Weights of a small transformer language model: vocabulary 2048.
Each number is 128 + 24 x the weight over its row's rms, rounded and kept within 0 to 255. Layers, rows and columns count from 0. Numbers have three digits each. The size before them is the row's rms in percent of the matrix's.

# layer 10 attention output, 64x64, rms 0.132, rows 0-63, columns 0-63
108:116083087108128114115146151180133124123069166129096114111138130153108161107073116122148151113115099159127101105136098102147128138150159141103138133138111154103111179147104091125122118112142137
104:160132131129127133174133106171124111106136126079094103119165117133137120096122099135155116200122136114096112166102114141106107107144127120151126161161116110103165135115150086087117131128123090
113:154093134137092132075150128156125076120114125091145115141093154105166072105151110142122101085148118104120142127103091113109141108144162138160098155156126125120113122129118166141100130106120149
099:151153119129140124145100134133122136187137157156119100114118111119126181055147098152116104082097106155132144146103169130157130123115112146152142098103112146129103149098119157139145117164140145
088:108146099143102184126081137137159161163094161111111146161179126129117120107145130143144140095126090127109074112097136118147105121113149119127153143159100144129122117098133134147095137151174112
074:154105117121100144138144117117135130127149123122123117119163103129134066153105106121147099130128080140118129156084114151133123123111153125134103210099148127158153156119149066116101108133102110
100:098145110112134108112140114170170183157148130103124166141130142169129185163142120103102117118136106130142116138103107119130167146124095128172088101121140153135114101123147166159141145139129091
104:153081132130142089123144143135114099137145136117136106105113144072136116148167127151127105072134134121079131094141134127094160145127118112162131158132159057139139170109115144125127150150134151
103:100090077187132152150130129110110171143113121160125128143127134162099147109130160101120169131087137127105138112100143136101106113127130116145131082131100082094134144159164127161132151140143105
086:084143150107126113159101114130120099130133136115135158102147136131144088104129126154164141105133085094177073123104115105126106105132113099123115131150145116096119129092134157182132144091177118
101:109138120090099156125115119071132129098166190144129089138114127152137142094130131074099113095088112142152133130112075131137146148116109144167137130138148152119135143162143132135151161124158132
105:063162086115133141162128129113153114119147147170143163138153138098127132160150164163103131151081141089129148097128118114104105100099128099132156101161119112103167110129117145125139137124097132
095:114122104107100128148110082133119101103127118140128152100115119116122100157149169134145140085080178088120161137131097115164162119123154110119094148149156100118111066145142143130132156147134139
098:141154114109104151147174128158140149160124180181107096152163073179153134150143110122104126155111122134146154135137140130130110117114114088151166138135132114132133101155111124173102154129129109
107:136139077104138121105103137152127140094117144144130124151117120125146110084106110134135168107104113113101167117146134093106108128127135133114132166112107182131156199140093125120073157144148109
089:128123118115117168164100112135144127109115106132132149129165118134110165083112134122161144131079157119142151098088124092171161108129139166086122127141099099158166116104104100148147147136145087
108:138156129127117181171121113119150117095096100122146149118088088132111106143150153146148125111122121111103123138074077130151091123111151101137092166139169086134111112111171123126130109146138124
100:152139099157099132156185153163131157105146145129135177127120155169092122141142122076106108163104129104112164122128073145097104127131129100131151135139117119137145162124143136102125120130081141
104:119124073175145129089151106136074166105139116128140120098137097182140145121113098124159090114106155123126116148123111141098110160143143167150098121128156149136094156167151137140115122109118135
097:182125144129150080112154127104140187124104130124110131163157124143106136146085140080131139161125183105093133126182132159106123148114131121145148144115104130104112129108165112128098128122126096
103:140127100120102139107125120198150071093158111094106113098119146128101139107144067158097108131097140131115156148120130152127140083134127112141107159115109137125161134118123158120142170144151123
091:185143135156136118096109146149095154140120139137135150143111052137148110128125126175167151132153120105132152146125148153155113133141132148136118146149125127056167165103116139134098149115133120
102:134115114105122056149139118136112131114148111079113153125105107169170155109141137116132097107102123115119106112104077121123136148103128104138075102185100130146150145142143100142156135136152125
085:079134093098156109119137143151092167146133149118126124145115106168081174120124146151175155120159147121113134160134099141157151148150138132117123147151076115106084153115139140159123120096123140
082:103105155082121163145105073093096164160133152169159116103120166133118119129128109155138142096102145133175102108127171126118130119132128164120133140087139148107138123112122154162138166107141141
091:102115133143128136113095149167142108091126149119104173107183103101134163122100102094090097135134106103157136148103141165105152116119114164138111121097120146086145138152162152119167145106119122
113:119072147103076144130109126174102126154153125144148123119156158169146086101103113117155144108104136093147129121122129108082145160138114129130141118136098113117121149102155119111141199112124117
110:158161117136149114144147116161182087126128080137125173121087159115193098116157149175156107104114125106147129128126107084124122134138122110148122106122167143125125148130108165121116133134128103
108:146116135138147143102115095156114117161111125154130146106114140144132152123068084128104124138113169091134181142163128136118148176103122141159120112105124172097097123095128158159112144127086115
102:125112104152130159168141119177068142133129142142157130120171110115082120072115121126121093168157112109113138142120073116105123143154173146122137169138126156132145152139136113113137125144118152
100:128123165141093155106101094082107154153166116101112107099158122114103158138125152135097101139085138102140142156134163150154129106111093122117119149105096146164114123145157116138171156162124151
129:127118112134177086113135155181126112137149155069127179111133144132136151122132095121146154146164126106099117135159113146116147157129182118126119128138143168120120168102142106089111161117136109
091:113155154125131170170128124155169112104148163129132141174120124113155131081138129093153100126115089131145146123147110134121167092144146090135087123182093127100153118113120146157163116142137123
099:112125105091091144129136157119149181130095138118097103090152137128150119108068138100138160101148099113089172120162119135154149118112157128147145117098122128123155155127165109141142152090114151
094:103147122127140115132176166146128168127128118174139154150132143175125146103123118129099148135129127115174119134126134122105152111145069163114151099117116164104123153169080166152158150124122158
113:124151149124157129150145141121116166148147123136152134081146109111110161155103142172117101107119163131110150136106113132162082115105090086159184120127096097089129154120126110090102149141126122
100:132140165115137137090099136136114137117146149089132126096126128131048159126088151154096172128140104121112122133103129147134120143092143146104161140105111147065086140097108119136111138144138141
106:131165097129135101167146142109110156192147095094123154118086130160126137130140099094137111132098078152119112127106123119117113157150126112188152113105107126091110123118135096152115153102137123
084:175119123120153139105162093124076138109117140116107107130080116141140108121142078105163119118170133117159120119154098130140130161116131192154148141134135156133114157130148162136089103126099152
085:097123147146141077141159126154133090102113078121115125132123153111118144122172146147167115148156109112127123118125097108131169099180109146144156130124138105114122158118128178161125150082099152
106:108112153146071117130109106112100113128146157171094138101156179119160075102153103129130130082112123144105132104119130113126160121128117137139158115124083115107138135115150153153118164084159132
093:113119156121098131136138110133099117167099095178131150180107141115130110131144115103125106134141159128132074115158103143122123162175130154149175135167116125128104096091147115167141100127121160
088:119087138140157134125102076105111161119119119138107109099101131126101159136116172106130131141107125159163139111120118079143146122103112123134135109124098092119094088142140149190127080162125101
108:139202159136094087109135080153136152150102141076126112111100127151140117113130162136148115139136074146135157149112112113139142128138110112167107150137114123109117127137161149169121112105133164
109:136182143108132113133118125078101152133139128147143156165133125103167128088137078111064140139090142135140152132146127145121113135090129138177149067106102141112143125113124138143119150103145133
106:102158127129104126130078110161141089067134152134122141125132125184111104119126104145179083125113148132114093127110109113107154185143129130131135184136101155141104108115127133136111137145153122
091:089138129109118144111161088144058107123157172158140136117164162119143137154142113146136133122098141147148156139152074143119154131114104109148126150135134115118124138122147142196131133100164108
124:115148179116116109181152141085150161109118145164100144112142126149098180097109140108122103138083109126111121095130118132164129149120104130113164092130085130090105131144107124148140154144121104
102:130088158144131155141147151150104099162128149164123142198131117142150154090103129076126161111095159127127137119096115131108109144102158124076156100142132158122117146138174145139139139137139124
113:148122163141124117090176128128116087096119149139111158149121100095148150106130136094090137074111094146143147115165143111147182125106101156136096139133117107105135121127117153183102115137130113
103:129150160126141124144120121137117164117142135178084167118152130089191152116111123148147102135122127128139107104153174127136128140137099140122186087151116164143129141152106120185123135106131099
088:116147145186132099096103129128098147157059116115122147143128119123127132132167117146151126161120152106117095121156153123151086109163107165106147134094117110136114166150103137155109101098124159
101:142129146121119166096163136123107130119127132151102180118123132150103167087092105153165105129110127126137105116150125084157135157153128191129163146135094082099147128120114129165111110099140121
097:084177133154090156121133139101110163104110097124144106118072195145124118146138077146169131140115113154127121142117115115113105137162128131117120132118100154117120146148088103162127126113137163
082:087122152148151109143126143074156080104106114121145132166095155138136137139105135104087185120120171152122149123164086126152116126132145096112157115164111096158130162119107127140137112117135141
093:101135159114094173144102111092123088091137103100097142112124123154121118176098121087113151143083125129113154102121089091147115148126117130133128133105101101145182132135123093140124147119090115
107:136174164110176121117121143140162133144137136110127170139148098129191182121107103155139105132135144133119113116176135140112133118092107138147113106141102146124133156101074126171115144111156119
107:124147091111169126122098149098111124082112068085084151097115141081147145102092134124123123127123130126113110086104100150113120117112149138144123147103096131134143161126099105113092142162136152
096:075167148108097150151093133107167104125123139105159121064166114076115111103122098085123127111121112158122119099102108103105127129092130108132140109108123158127124156111143120132090133107117132
090:132123153163115116126118154151181118143133110119086090107137155118134138107124137136148090129125145132137154160116124092110125148128117139132161117104095193134094165075111140105117180114102158
108:127156096194127164141130077156125071111113124126150128116146098120170111117143159080114148111101135121145128104117134151107135111155120120171087116106123093133139126114139145170131132163132105
093:115170144148171129157135167158122111081146106117118118066165144111145160108060098145107136104111139122098145141139105123110126179111124133107110136121116149137117150112102098140117145120114112
104:099091156124133102163103114126129126100140106100111167122191133163107157119131129100103170179126127098111119097143076159126121119114130094102124126106140144090141151132115170130102147139119119
089:135165115096143111091114122142070172113178113157070167116075078111134116151153144125157123145158140142153126124134132142112151132132143111140155137110130141145118116101120154163113150106112131